From a checkpoint of a small transformer trained on Wikipedia: 3 heads of 32.
Each number is 128 + 24 x the weight over its row's rms, rounded and kept within 0 to 255. Layers, rows and columns count from 0. Numbers have three digits each. The size before them is the row's rms in percent of the matrix's.

# v: layer 9 attention value, 96x96, rms 0.357, rows 0-36, columns 0-95
# o: layer 9 attention output (transposed), 96x96, rms 0.315, rows 0-36, columns 0-95
# q: layer 9 attention query, 96x96, rms 0.286, rows 32-63, columns 0-95
# k: layer 9 attention key, 96x96, rms 0.296, rows 32-63, columns 0-95
v0 097:157111129145142148145128117113119178097122119112123184168106154106159110151151075119126111132076104077120100093092116155071152123114125170128120146092114152137113111137158112103115186126156139139112135129161129115156119103159133106142144120137142107144124129136145150172169121108149127131
o0 087:111150135142107149134130148145144141171095122112134118084160108121081114112129151051122121116177140163141090128148163138109130156157127110097120144134127103130145098097115123115121115130155127109132128155113161156106172117109142144115096146148117116123113086193115154126099151185101116126
v1 098:161163126110141119114129142110094105113095124109083130093122103121089139137150104087122157131139130162153162123099155122096131120134139098189139175121105137111137144153173143115146145137100101156131160132174163120091172101161124149127133099116149119130078113095137102134163101129120111136
o1 103:099121154108124134148134105154145139155126113133125115138145119183139077142145089123123128141160066143135111154149152149124146113094137163087116087125168131095137116127100139120127079102123138085125111144140161122181100122155107110162146167120075137116162139132084137095129146144110139135
v2 101:142099167098110115118126153146137108152162118136145137131116121170149160101091127092135161147132081088139105121103106119148153143125171137144129079098126111133157115142184150117165129114152112123143122137094074125072099136141126136107159104152119098132129098123158107131081109158146147115
o2 112:144160099134124142159122074128130112108124152104127139154128146114087151157180126118100133112190123144127137140125107101147103117142114150135166101129159076139077135103114094155129115141146103149124099179163109156140123111129116102127093083138136142157143121128159152137174129110098123093
v3 092:133150134132137137162115120140114159089144114123082113095103112083166131156118107102162094128160177127152089084165091119103113128112108143134120129133109115145116076197111125099096115151161091126113100144126136143127147154124133095122125142136118157093125115159112112115113106155102093151
o3 097:146114106149112118094163172096143119174116134129148094187128129097157139088138174154072166135100137100129117144096142134106156098135127092136139147113133095109123160097120132139137132079129138091107175128125118165138088097118143141129114111108119105170133139107150151112160136101129130133
v4 107:138095117134108153159148104154193116121108104129178119093141106135148086083169114177141150162121111106109132123073101110125138134107138155131138063144173132154117166109126145135105143125130136108120163137121126107104102102107127100093138137144154147118124136136127143148143108107099172133
o4 108:090153117177165112126119132130097154103138116121163155126120141106122146155125119158123087094181115091152154117154122133144162120130189118092160148120099127122158111123151125137106091090107092148115118140138138103163108116128118151131120129145143126150127150102126118161096079138124061160
v5 096:112108113117101135136134119121145150102134093175123099089126123132129067129131105151130134112138131148103192111139121078145147136111100149092140121109135129155161165119149162125095087168105134070108157098102125144080082157147099126124136130164148156154096128126114140151140139126146138127
o5 092:147145120083173130135148109131167122095119157134116155100103086144131146108155147146101104120122071144105132121085113149130138096138155127123154151141140140109108121190156092132071120104131153150120130113129116117198158116117129139120087107140123122115113112095150120135128120154130118191
v6 088:150151094167112119129118114145146169124137115089099157121118158109161093123144166145128165136132140153106082122096137127140094110147097147170101128162115156085134103095144142088090116118138144105101138146116126149115159157130124111161142155139075170093132163139131140132119114175168120130
o6 097:130126136095160135145133162124142139139113125174178096151118152174155095174099102099115128120147110086123124122133132117084093085126098104128144143153148110118138151124131108105138172140121118129079129124126167146104106119126110128087145120139166151104109138114172109126138164091083113171
v7 096:157141132145119131155134131042118137158134153122144101119129155139159104102120115123151132133144139141144153127175161174133137177162129117127084159114083142132104108114093109115105141113157127129151148134144134106148117115143110124119086123105121120149134124116189136147098114049133104123
o7 097:141098150129137139182091078117134137125136130096145161116111158083145125108098152097171104116075132138143115119143120119127147136139154082125143116109191134100096139132157149158118146118108135102099126109077098143112176130118142114139145128105122106128115154179118113123158152167146140145
v8 093:115129144133150145143147124142152088142149099107118154151131129163137128130164135152098145118139109119154160177101148144169187118120146152100148122093141113112171125117165118144141122123163151144186135069076119130117127119116114123128105119081147090174113123077136155132121136119098147132
o8 093:137143105121164145130083113083128107096081101119088095116137105123110120141161175134153091151111127133150144117128126119179136157090159116100105132123130132131095128155113125147162164092119127122149125111131170169101093157130117152131127132183139181137130129135172149136138105151103097111
v9 093:067132115133086158169125140116136152126144115115145127098096177120130097122146143120167104066136130125121152148124105131108133107091136149092070117095162127096121164149126141113111120145135128061119184106140133125110101160088105149147117104136136147144138108134125123122121105112160115147
o9 090:145129116133145124139157099142152124142077121084124122120087122169141129110155145150098130122127111130101139121133126133125130109157133130076154146109092128167098107145129132117117099166085171172080117144108111133113103110153188124087123151095136174119133169133174150148114111159123105104
v10 092:137117107120121138123157109122070106111102162141112141113118104138104169134094148097133145110158157099146132109093119129125130090113105124122137130121129110147122119184142148108136159092127097141119107110159102207106121102174134103133139158152093112132087156121172156128104145156089149146
o10 101:134113135120167099168127159147158154163128112100126115168176117075132112106149098153167121167134114112149159183151132129118124122144111132133104130146085111114105087100109100142140110113128142092148099146104141098122138168076136159119134103140151130103145140144101104151150101104123102094
v11 100:137083111100171116113142123136147106141109134170157162147133135147088127190105134125098116139110112118128145128137168133125108087120124154165172144091104069130105135071125129175139124108097134142136086141149131176131114107115136126110136110098165129120117130134087109127132170143100132108
o11 096:140166076137109117123130154151085143090133099120129094126177146154139177153138108139129127135115134118138062133134123138161172143117122114140089110171151149140128108137112158134115133116130108120156122140126150053085155110134105096137112107138137118113168103117119161103131115178138128104
v12 086:143164159141115128162132124130141091121147124117102149134155147135143189119131115112115121133112133109132116102181127067094168100078151141133170116096136107168133077184148122138140124089100132158148135118132138130091115117139142133132145131132156099118142148172124136116169170149123099146
o12 085:084147104153126142120126142157112153125113132106160134109149114115121133151159155146133150128086137131151104094130118185105105126111153109104117103120108159101142138065133157133132124124147177150134122128144134110149097108088108152086083138144115178138173160157152115132122074105109161107
v13 095:084162118141122101165113133132118154095110133152086115131163119149119110130110155173141101133109118113148123119194036145126143180120130119118090135097126164117149135130092087133137116131113148113088158141097125090130134103106106133127115121153121120123117172138102109092131121137139117114
o13 086:148099127169183164068109098113143140158133085129124136152079169164081134100140120131116178119127123140137133131105129130143117150159140106087119106083140132145132110136093165145155142095134126155147106128116149110092130124106121116117139113112112097183121129109167141129094122150159127144
v14 086:134143182169094135148125132119134082107122096088116156108124115120141168082143133110163137127143087146157146133138128125101122100106146096127136109131106118142107127185124107118147112089115135150127150105141176087149092167162129125125198107133112148133136124112125100130115156133094149086
o14 099:110123107132119128149107116163108118167100115120111127116080136174109080161135093161120079135110166113096110125115133126146153176130132115122138131112108132158114114083173164169105112188144142118120132117139143143138112109133154096125093153117140122164138118129108164136136103103168082157
v15 102:082082115139118151148135107136121135125155114137176144159128138108125129152106088118146096160122107160095127121119139169097089103093147147133158138148115118097136119115132112166131121121154140142114149144166108137097150144124109088116120090087147103151152100176171153081088113113158099137
o15 109:129170137142112104166133170159116154123131138111114097119072124124125129112148180170105133114130129071096088110132151083101107114136139138098127099118164138146116112109088120146141148164152131104143139091101149091138124087121151151109144175137159124153142127151142100152133150144111165104
v16 091:140104108132130125122148080142111108127098153178126116131080152131108084165101129115140124148119121118127105141129094130179071134137089081085113101145170137114112144150127143177145129116135122125127120163108153141099140093168118088101108148109138139116132124097157146138124069140119134157
o16 092:173105125146128112123130132139154114135108120122201110124157089136114108115106095169124128123101143109118140152120121150092126120127108164137131101122109164134113101119110124162118177126148088128144133125135076129142125154164100179113127132095063136162091124152114145145172136167117090135
v17 097:162154116142158086122123125161101090132146126166104115109156137102105141149108180148114124124133132152117132083148110139150093125137096096159156159141060089128131093131097153155131105089130117136132132140102079147147117132131135138120109127119108122140094135212162112117128132142123110129
o17 091:140136145158102098136127159150135156093155135153118123138116124130147109112139122118098115128083109085136171158148161170139101140132131173136116109107172150124126180114141108131160151140154120128090095111110074122139169104104121112108138073132125084137146118107175159090100134126109130144
v18 091:112112102148106156131123158135137126135147132104086156100108162126142135100155105105141171061147093114122137076136138142148158140096134172112104117095141128148152151128172121137111129145139140092121118089123140113082091194142125124136157122124157120158147143123129152179102095132131140138
o18 090:150164124113142138156157123085157189120079133120158105161100107113143117124143103164100092161104137082125119110116088146160130147142161121133142124147119106149091114142154130100121140140118124169152157159117119162129103096112100175129111133146105094106120104108098149101099175115128131138
v19 094:148090110091153151130149103107139146114105134149170106148098094145121053129095135143128115143149136142119150131107097134166132156118121115145166167177134101120101149129101141130133131122158132160157114162150125069181143100132095104124094092136138140128107133151131133105118141103139161099
o19 098:101160118119147112135100166136122141157160157147085165116152140099079171132129078107139149130119098137129146147119143119130146100129174119120092135068130145152121144118116147146111168157129108077086124157089134137140122137155140149158130138085131158161087107102111119119109112148112158125
v20 093:128128130169093116132126129153089165133112150124137117151105122127130132148144149181130123072121112140087154078184082141115167122134111132096125171131149133163166113121165136114128144144143139126156129095104128108130136164108101143151150145153126131140113170171101113104160129132141100182
o20 097:109146120102135135101113155129181113104167077127116154077102159109128118113111113163151141192165127115129154149121163126091123152121156127157130128142113122125084145129104104136140159114125128142143108129100139141108135081131144125147057110124143119117154163084108170129099114141125162133
v21 098:131114124173107159113125097105166135162133094104177096127130174105132082155151125112131135144129122092113123120089161146114124151162166129109066118121126142126135167089100126102079125105135152106138156143104109095091136105111139144156113077093130155130134127136125106126145122124169135135
o21 100:168150161107150120129069139153116112128104135131116154107131123106138139128091136092110094094143137156106129123201110141123100126158053104077100128158161143135141155133143166157124118137120170147094117136112114114140092129130116153112122154119111099114167149147152141156121136120146102125
v22 089:100105174177139131166120086177124125121105129139108112121148147140173120116124127150163113120141095131168074097124092163142141147167070121137129105109195131116126107143105144138120132134139106116125122160159171077138136142131090120112121117125135138142144150109146096094140122154135106121
o22 106:145118109149118129100084142090144133153152108136117150119124092181082139105154116085104154125061142085144146145155122126135090128118163147133166103177099145106147085111142121121138094121147127168082151144131145134127104088135130140131124152154153115110098140141153147149110150126153146126
v23 095:114099159122111137136161097099111106148118120125116132134127135139138176081078107093129147133172134121158138114167088155126141114132119126151124093089139147137142160170129145125139120085133094127104112154138155121144146162169140136100163134148159114152124173100164126172110151120121187109
o23 104:109153127131164109118105086126162120120143166115120134135170134116096120135164163161150142124114146130117124125134163093152141145151093130119105149164162130167107087041142106113124134149125121154122131119118075141151102142100139113116125110128123140131107176120103124086108180139162099131
v24 093:159178135127154133145127105105102102094096154117119121105140172133129152115163126137134156080114141172126123084112103126115155120112111141133113151108094123161126140160108141107140136140113155117149160147102160140102139142113118160105176100169102108129182135087148129147189130143154125091
o24 092:079137100098078172136154138166140142153168109140134103158110146115095125095105129151177085091103145131113166135137115135119079127092143130098122122149165120137113120155157135117109103125145172136120116159158136104099107117098098151140108141144119151147096142166149125104111133153088119150
v25 106:096169134124134119153151117117073128101132132086103100105114170101153108107108143110140124078153164135176115121093105154105183099114126096152123138108085105100122124180139126104109120151131102128111121131157127109139086144155154141117166120174116158096093143110124140143130106133129116140
o25 112:156123106127125199144160135175117118157098128144127159179144117112140129121128130122130127138154076138142133101109152128169090122141118148105133137150110136123138111104114107123111150145080117081085171129111115178100124095106124115163120132110131113090138196127132132113104123126096101159
v26 096:162187144128106126095127126132122128135151100108127123153119091115114174123143143114130157109117134090202154130145157163115158128128097118153139148126141106118104130173148103117133141149135123181141080112127130115124089150166179134101166137108099163162140153158105101129127154113112141129
o26 088:132094166124129089103124128084138108131099157084093146142148136110141140163099129125142094135179156129113128151158104108126106131134178121176106119117100153139145126095132167102149124138088098107138138127113113158176128109079107112171099126155143095133146152138130183128128133152105114126
v27 091:128082113139121137118131116152129131119153113135132121105159078113101129126141115113129157143152080116124116138100103125147129158139122174123136087106148162158128152124135042083090133139167134136128162062132107115124075128079131132144135106080098133119142108132124131115096127116103129131
o27 088:122187118132121088150145090121138129170126136096101135122123076100091120146093144113085111138141140084137138148113143153153125138137099086120126115147112067126155102159146157161145132112078132116155111125104165129126132150179105123117148097110148133171127148132140159149117127109166148140
v28 095:158136112130115091091123127154135132120143139132146123149186113126091110148170177130106134138134113164099166140127170119133103129115100114122126165154093139118103143134126109139152117129146155166120115083106106151133150131099148149193104121128095127117112114174150165097154164090123123083
o28 100:101075131105151124139125123153121195170102084138104131107103111117145132140080117107134140152103131134107101133128111146116113131132115134137115159101118125169136105126134138172129158138116158104118104122139100123175154144168112113110165101184174145139152102128141101077100128155099137148
v29 094:115103134161128124100125141126161088150131108099092124114159157135108162080115118136112174163137095140146124151105134103172140130164127078145095081116120133103164103153124056151143105170106133107101117123114141123122097118108142137091129134106140124116156110102110099164132152114149108141
o29 093:172141154122143182125123110087109127088100153152144168088129065143143092128120127148112100110103132114147096117124148072131117159120136169129153127138138123109126140131140135152136170091119090150169100154136105110143137164100151119134152122103136130134100181126149123122099088129115160131
v30 103:100166098109091093131101147106125130130167078131103153155123126134126126114120120118150077142081134151133137148185131168115123124117146105156104154188119119103119081146131124161152133107191138129144149123155131147135160089152134111148099166125158124093117122153151136120144120116125096129
o30 102:166100162161101123078137116093113158110101128128138110124097115117154118182167149140127164113144139150089112129143158108070127142170132130105144140089097118152121139124113125163108158165121179145127112112083149132126129164106128124149117082075117118141106093125122128123124134152140156125
v31 094:088068113144104140153086104116146163107118124136142119134105111113158110140145133169133097137149112119083093120087094149175112143137118151125089109136169134143133132110102135112070143125151182127133154137129100098146138134101100078168090103120126119122149127169118122150147116110144122148
o31 111:112154104117112119149103130132130129149112111143148100154149153117137133075136139115123132112130130117107119123164183129093148106158132155132130153127073116121077127185135135154152117143117116165117144137125167145115072145152138160096110154119131071137140099147175129080069129127124131140
q32 077:122129132143143136106102139111142177142103120130125130097154126094157133092166098141174114117130055159113125145110173165148100142101131145108102142094138113080111125086142138128081104124110148132147124111160142121153101096125125122146120176112114136130112132145145135109087142123171184117
k32 080:124141101101131164115128108100152109125122108147093090126108114155136103107065105138083111111098139091117144089120083144150103099112099136095113132081142126107130127123103110136129073104126087088123119100117097091156125107116142130122106127100136095118136102112160166116095111083115110140
q33 098:156126150145159169140127106111142129129156145151128178125128126144149101165152156104177152143180125133137146156106125124135157127119144133139088143121155140095113145115141167176111172137104160121127166132154136152158143129122109128122130120130132179179140188120164120134107135174171126147
k33 098:092120132124133116183168134143128132139182157139143168093160124161114156173152143077142132163156154143113101136128151077134164130130137143141148135180112174133140139148126145192121135130134152092133155138130117100129133138104124138118137101135150122081143133101121123127112160151138172147
q34 105:123121109150093118100094130146124116123069100099129099137107133111095105113156121159106100112089131123173125081123146110115126107128093115092152110138120142134135097137095047099112061145138113118119117090110126095098104111110135119114112131103122104114129118127089102133143128105086109134
k34 096:141137098129121094109116100124129152126081118147127103130099104119129117118151080149117129107085103131137145144111089159145079113123130082084115120120126099111122123096123123077136081110091088148100103113125114149119144116162171092142102149103110129122088078134159112118088105132107102117
q35 085:161116135120158169094143147117115150173159132116136111091192138157125130123142127117144079140132118097095133137145136145159090126129157128118149112118112086120142134106155114118143099113158086092160152144161110136126136145147168168162124177125150097139140100120157123125097091140128165089
k35 071:129117089110084115116112123099084121109072073116104123140100117088133114101107082151095104127109106129093133072135117115115113112127149115106103112094129111094101096107096106097091109132104107085096118106116137116104104123110115139154113136134086120132126118105118113107120085096114097143
q36 104:148141140119138128131153139106133159132144168124119128110147123165145135161154123110163123155131142153129149199154142121148117165121143149149105159116154111126114133105191178146137160126168152151148147126165132112141152167144140158102133119116149134184156142154156142156112146157187149116
k36 073:135124138148117152160150129138162127137135139106115147091151126115085169153121152122118115152156099157132110105153136125091147134123149123142130159163115151184140171174150129138144144128131147106141134139096076118126181154117104166095134108141153193136157175144112117151113146136178136126
q37 083:130152127161152161145149135094143087132171138121130176190117114175122098132113131104151130105149120143102104141131130140162110160150120149156087135103138121105124158085121213130142153133140157114141132123134107120116094148129127069149142128127135142164141120131166118095117129141164134106
k37 076:118131144167152140136138171104161104122149153119127158127150143156143104168098171097131138154154144169130117127178149145109156153150101116155124160123151098106124159154149146166148169166118146142128164124092134111158134117133113127080160107162157157148159135161135113147101128136152169136
q38 097:094164133152142092151142178131160123099084125109128121125112116113115088157127124142119120161126146164144099146121178145094151135143118108145090176120106153098141130104089131108120114153096144111150100104118161117112083111119111095096170111140148139101136159111132109163080131096153147129
k38 082:145109175188131103134121123166125137117149130155115163149139147107106130152171135109151170137142150172138141120161145141146155149148164096115137192110162109108141124158141118125126143154140118140082125139129162171119138129172138111094145127130144153165110145135171132150092143145171150144
q39 117:133097136108104119099091113118109092141091093098141125117099120115123115115135116140110113124122124118153113079103123119131152091128101119102113111139082146117124128115095080101133077127144103109134117098099106130099094097110129109132117118111115120096133123135057113090146116076071080149
k39 094:109119126104111126094140133119084137118058105110170106144149117124141113107106060148114096131123112080132116105123126127166119078124112151112120098109154110111120094093095105100102119117099098108109094133141141159090096109146157120133092132124079110108122091118121132113102119132111126100
q40 104:118175152136132091127112152109190109092081133120130139128073112129124102131165140137124149160113141159126103136107149167129145146148142124125114176129085155107135125119110132095116114198120124137131086119132117148115091110114096107106158096132119153110139175096121114142115152087157125124
k40 067:132123151136139108108127131147147111131099128185106137113151125089076148154152091156154095131125111149136140156152124144141109144141129106124132128093155158090111150156127113151107112106164101099156118160127126177143186155094164091118122120125114159131146106112158178138086164098142144122
q41 126:123102114137133160113090086145104094075128097111141130120108125120133139104109117134124111075120113096126132071098105110117118099109126152099160077138101124117108111126101091122129103123112086107109121125128098112106116101123137105159091135117101120080126090124110109095198118100108113138
k41 095:123077081131094109107132136108123135137104123121170116126125131120127131100128053149106093093144121112145141141082135109169096088103114183133122120087138129120116126109088122128148102107153113116115158137136122154131082134131095142166108121129091103116127107121122169129167098115121078119
q42 087:116119128134139140106134059122173129108120117138073111123132153129149195142137115095155163146139109069124166165139105134099122125145169135143122140138136105113085140157117110161109140146119150099119119119137122148148158148130106180161129099117117120120115105092146126114115099155155170095
k42 096:136102162095104127153152070138136101103112142084099145132111121154104138109145154094149156138127132182137091092112158141128172159154134112138118134170133153200131115116105157155109145124146143089141109120155107110123123116094105127130141121171130114150090125157131141138105144119105158164
q43 108:131139127152121136121152191134128155163128152150106107151158121119140102179125134107138127165119129156130131159167177144159164131093109128121115151098136127140163136112153171119137180162138172140103140132162167117155121143144145162119125152109173136149159145106152129154096131137173155115
k43 091:102145162158155141151143127177111134100155155155152127118162118117138125118107200137188156150102149147148100130156163147100127128149106100147138132164130131144113117116157112181087164127143121126111127156138146101115154127119143111109155136127142137145130166088157068127125140134104162132
q44 078:151126146110150138100098117129110093106139162112139114142146120108133103091145113136099131096132164149142134122115128114116114129083143172127149081096145154113072116168103112094131098160140077134112088162131109125122127121181139120143080170084098106098112089132137125098157105120128132131
k44 087:141117085112148133101114142115133128150125143120125147128127155129117138129156127134086100136184148137146169146150123152140130114073115164167123126102142138092140152145122110120169125080141143101135160158143145108125129163144085166177119166130144179120165135132112130134132058147164131106
q45 090:169104135159154099111171088129165130097135119106090103138138127135120177131155149095177149117170125125134105163112118088103122134154172111170132154151153094158076144146086112158118110131113144097126140136159120134162124150114118130129136088147099132134118116135170153129138134141170114131
k45 098:123121195149144126141147106140154133095151118132114148131101152137127132154158187126170175163121136158157108151133154153106167119136152125139141175143138128138129129118115182128106144177130176144090113131128114132115119092141101103126153094143152105155116135128131091112130127120160182156
q46 116:163146149157143092118138115111177118061111118154067128130110131139149177101175153090160149122125143153112116126090129145142123148148169130145127150150129133134096118131096162129111094152133149124122109116140127136120124146133119125123157100172074121121104118114178168119123145142172127151
k46 096:132117171122116093154158105121129076099100121140071145118111113122077139138149153117151165184125146167131105138148152133119129155193124123130127152156159142122102122118110180148127133144140136158124107143147100128133106113144140093147149087149129165124130136107089101094109109131139153166
q47 088:134164100155151135154148124129171161116138127130133139105134157158158128159125127113155110108125096097119120129147129101128076083132166165173137167131166102156154171124132119157120148135114169128095170106132154101134155152109130155163125174137140123150154113124163107165115146156143165119
k47 086:102099165149141122151140097140152083080106107165108130121120112119146122086113129128185181131095103105094135110107135083140123147140152090120117155148139126121098115143168132152118133146128112105090099134125117110143087090100141110176142120143109092150104144144137091138123170125107097119
q48 088:106140092106110109144101142140106127115126128142192159120107149105150126153073092122133134130073121158112124117132124127130119136081109121100135118145105157067131110153119107131154128129128113093103097133107129144108119087171117083101126086125156138113168106107121109135138092071095135128
k48 098:104153114082138105108146162078140115067134142105128145133112105141166112140125101166129135132123103119081155131111092109155119154101145154132132060167128138114144137137127103131143125120095086125155114111124133115145129141175141103174110139131111096089124124107102129156115174157149123090
q49 096:127100131098142160140121123122075115157145141131182121158139158163160083159116149117132135112119132138115135119132095130165115139146107130122128112093146117135110112114164135113148139118140131135131147178115135119162139150152168088136059182114110144130134125150111072145143167134100094176
k49 101:120127092109145125126089126127131170139107117128101138088156128115185135153115123103080135110143114068106139111101120140134098101086141131153123119109139100152165173187123090135164164117115132122171160135113169117118158148086133154119098123098156117126152121136122177126120123129116118118
q50 121:088091146119118102139106106154092141109112129114129140127091109096076108103146128137101122141113174156122125118100100125087111134177106085129146132107109143091115097142101104113098110123102088124108090149117126157125153127157146088097158095082112086090114142111102129114131119092119139141
k50 092:150092108078122136113115132129115163122122149075142118145137117121095101123149090114125080141120114159189145106109112127144156116112090151135144115111163101120152105136102109095136077067121110144144110104140106174135111155140136111090077136112113161094138133136135158145127108142154148118
q51 107:126136121118143087114108056111158122046100141129106115116083154087157120094158162144148142082120126123123135156120163144116127101133177149117138123144113135127107129121106146155092114164129129104117112120125131109120120136132122095129133118115093116113083101124131111143152161081105086136
k51 097:138115166137159124125143113090163154111106113138095167118097136145134152141186142135172179101175136122090119164077128103109113100094175117120128132137141161142094165122120124122114138148130104164131108142140161151119162129127113156167129123141141130105131088162148161123139149109156101125
q52 110:131129140140118122117154158114130152119152156109105131122106089129158147187111158085128139166149100128089119171153131091103122145104120117152086158124088117180132175133129130115089172143126154176118124116146092115107078125112116160104121159119157158140090137131136120135119134147137149102
k52 099:130138136103164106137172107121154150124116094134097163128115122137126181194203161112165169115150114130108109146159133144114136147133139133139149132144119133152146160105149146125166128176127158175135091157143144119140149113103110134132136125148146136110162164145101156148149142130140167144
q53 104:120099115130119151145131162133096155162163145123128110122159122147134111153125140167132136159135065079127161146151103119110093125144104110125147110134153076080154164136158104099168134108105155159102143154158156147132164176099128144141110106129165150121163091136147145137126122130119137099
k53 104:123131109150138141109110156145097124135116143134121136160149125193136108107097091109115135118093158126127169083154139131095118161119109088119124059110116115122134100153135088131125134133056093095127141133135139115151162125092159131136139126095143093115135076127134145110139123094089129104
q54 095:150125153077112129119145139139166117091117137117150141109108095145124179141149108134122112114115113126109122152110160162161147192099168125127097150136102103166086129094134178145165156135126113118184119145142123144133094128122136161147107161157096133148126137113133149137170146169139097137
k54 106:159157129122119135132178146127158131141166126129093112136134085146154143176136147135118166132160126097085143184092121143103136126159147138152091138135117170117139146164127159111137162132151170154142110101139134152143106118144111175135121120138128115184124117146118143069163112155153127113
q55 086:162134139123144125144168107106163105093121088174115163145151123116140168072138133120143123111118128141099141103143137089101116123192174132129164147171142170110127153110124107125140085134153184137110120129127137156113145095144135122153165121128146133140141107110142164140164130149125172143
k55 107:110098160138104116160097096102136098087083094139147114164089107112115131082103151140152120092101127131152115100126133143146132138154120129085121125131126143117093117098123120129100090169140098126088105118136064147136128129155137103132178104154091106125112106092131122116103137098157137162
q56 096:148137172131112111136143112144134153112138130156126127121106130157110147127177151138134139112118126137134111109114141166147137117170138141112164145141142135120124106135083167145138079181126137123090114092114095138109148104092119090106159074160135115122144108145166165082107161107166076105
k56 134:139132198127100105096082124142082125130115150164136148102092107114106142130173121131139116100109145151176114127138152131123150092130169122100165156095135139112113136082115147136076098156138145148126125124121130118130137103138097096091155102146108098122114141108137143118128146089133076161
q57 092:148123092102162150122164161075166159129121126152167180137124138107132128090150106180120126120151124124131125161137154076103147118154139154162152127176158150120123114128111115116102105101150131134105147133128136148078123108139154155180123144116112146139096121123131165132189147126131136133
k57 098:126124128128165110104085107091104153128131082113147133135117127137115151074105130141131125103111109109126114138172106124097104126103118150130119084151138123055089122109139132119099084158143085082130126118109103134140107129112148124135110124129084116126084116116161135085094156115169092102
q58 100:157127145092155161108106127093161144146162139135103165124139158137143147117129123112139139153134122130142139132138114105130136108124123134160140078112188068100093146148133136172162136109091140075169146107110160097144121164131159101164106102106149107120090138119129164139163140110138113105
k58 103:124138111154126140117154143108125148100121132133111105127187114096190161111106146128137152178164091122088128149120124072088123119103142139184131107169131128095095120150135138144147127099116163113153148092137123128114120144098150113160116124138098124145103096169138130100131156158099109102
q59 091:127137127140160132133147138138065114197116118117135091161183143146153165156083156106121125104163151118167108111183116086087135141144084136119135121124121149135124140115175125109104131097105160172093167144128145117137125128150150126149111155111143132107144132118149146122151118124142137147
k59 100:108093146154144122172090109136081137130131141144165136141127159119114128098129163123135093119119183127159151099160155140142115154138089121126161122141150082134159091112165110131130153123133122110099154164114146118144156133147149121088172095079139103139103152132094083161128130128126162148
q60 101:158110099165157097147175160149148124078100165132169148120137145112128163145181106139123137109160125144123165116136120143097139139155160143130143097131160103127101103151109116147112160153163131139106134124165135140167114149135153132152141108145107110140146102150147134124100151160186174149
k60 102:127105099107136157118124141123125070088110143153107113107140154116106130137107126126152086129166159148128156091121139062103130125106145081125064137161123131136106158156100081140108109124127123080111135138101105142168128124109127176167118127138134118145153124123138109100120090094142143102
q61 090:119106142132138183099108140161128126091126126160117123161112151156153156175124121102133090116131122141151163111152109148149156135096103142081122116136130106144156144113128117153127141188114162115164111120148172119137151097133119094079110107135167164081142134091145119121149115116116176111
k61 123:105121120147039162138125133119072124149115141151118141129115134088116145153146103117114136141116091151128149098131162091110097128142132083137117130124118096112164120118149111117128135138108176122088133143118155096116166152147162120137126108158130112109106131154108119133109150082086111187
q62 096:147166148103150071128131134135120133083110135164133119127090096177109095126126122089127109133163161115091114113141118158151080151159134131167134103129111141091160119126127135132150098143143130154154108111149104153104112069118107089107126088148126121117159125132168123103086129104142122097
k62 104:102125118120114095118088123144099121127085123153124141116138121134144133161139116071116117140089099148148116122128151124187150144101129157101100112124115149163130144190096117150094151144156130168141101105131114119169110098137110090112100129136118087090148106119086133185116143148159121140
q63 099:193160153138120104135116121113125130096131163083131131132105110131146190130156153133163142146124163158144109139120133131130125142106153137125138132136128171139109124119123122142075131144129131135090105073174132150093108135150121118132174105145105097130097169100140164093101165124161169126
k63 110:169154135106134087117130104111113137141137110103127138097115137149155144162172158157147132148127113157117103184137132139143168122120169150129177145146136188160136158113120103143115125160162153144172083113159092140136131117132136085108137117152154141105153142130143153104148162159143155105
v32 100:140118116113149141125154145139141094059127102135149126156137096099136137096117072114137099109106110109093144131169180145157161143118189112122163110141117162102143141135177143117140090127125123119145132160125168148113147161149093121114157137146141101114103139085134120147106157131153148112
o32 105:127080149135155169158107135135170145135154093089149103145180151117113092118100063166109101122163115128102149158106139144163121156142148143157117144119140084122106097138104143141145155089149115100136147137144076113125123128130140140131140100136093154129132135134096101135167113124129088129
v33 104:124130149129113123112123124141152159119101103118109081116121103161134115114088098129147141118150172131131118131153120087131128111105133110148138148123139159122095160107138142117158162048129102153142207108114115167132115150119164139117125088171110138132103124124117129097142130150162142069
o33 097:159132142109137174114125127100127109093139157145160137150113135113147122108162122152164119134165108146088071092094103170124149143115150156187128135124119109123137177133119092136105171153089101093171120117171100111116151136134100089124109124139107151086135111110144142136107118115135129129
v34 094:162148116103144161116132170097096118102117078147149093127168118131122137077152139105176106138118146149102097125096109127167140138114171148115154141149168114099093111142178115111141132117142117146105095164112126140129144130169152115093102104123128130161130098153163151089116145121159113123
o34 108:134141109099137129143104100129086127151120111100103111168097145134077119123126115125116129148148167131075125149154094123184100166149115160133110147158119150144139131138165133101159170150133114134118110125171121138089121157099166155111127087093139129138128145108127099155089129162079143110
v35 107:113123127142137108089139125126091103123099149117121100139103130163140123131125149145109115099151128130149117129090103094090152078138080094098084143104153104154117145074089134132126174089164107134085135101136144193105132163138127105126110090110102119147117114128114120129138175118118116118
o35 101:132127141123162110125127138148158103098115156123143124081085138109189139162138132132130115181104113115124132127080091144173109162091141158117151112136107086104172101114118173072126116154083113136124123144121162132146124123117155092131114137110146145098140142107155152103152130159127115113
v36 108:141096145122142130154144123122106107136169124125114162148130132090107114148141122163148110098147124161154147113102112136126150158100095156122156112115127109143120103101119144105158145099117115126113155099143168094113126082142090146095096178105117114180112068114127122174136127117091070125
o36 099:177129129100101094113114142171138112088139105086124155134111156135175134150103118127145134100102147146129120140092132126123123115125132115085150125154131187138112112135131122118102135170152143142082114131126079154098108088136191116133176124122099159158112129123132171091160141126112148138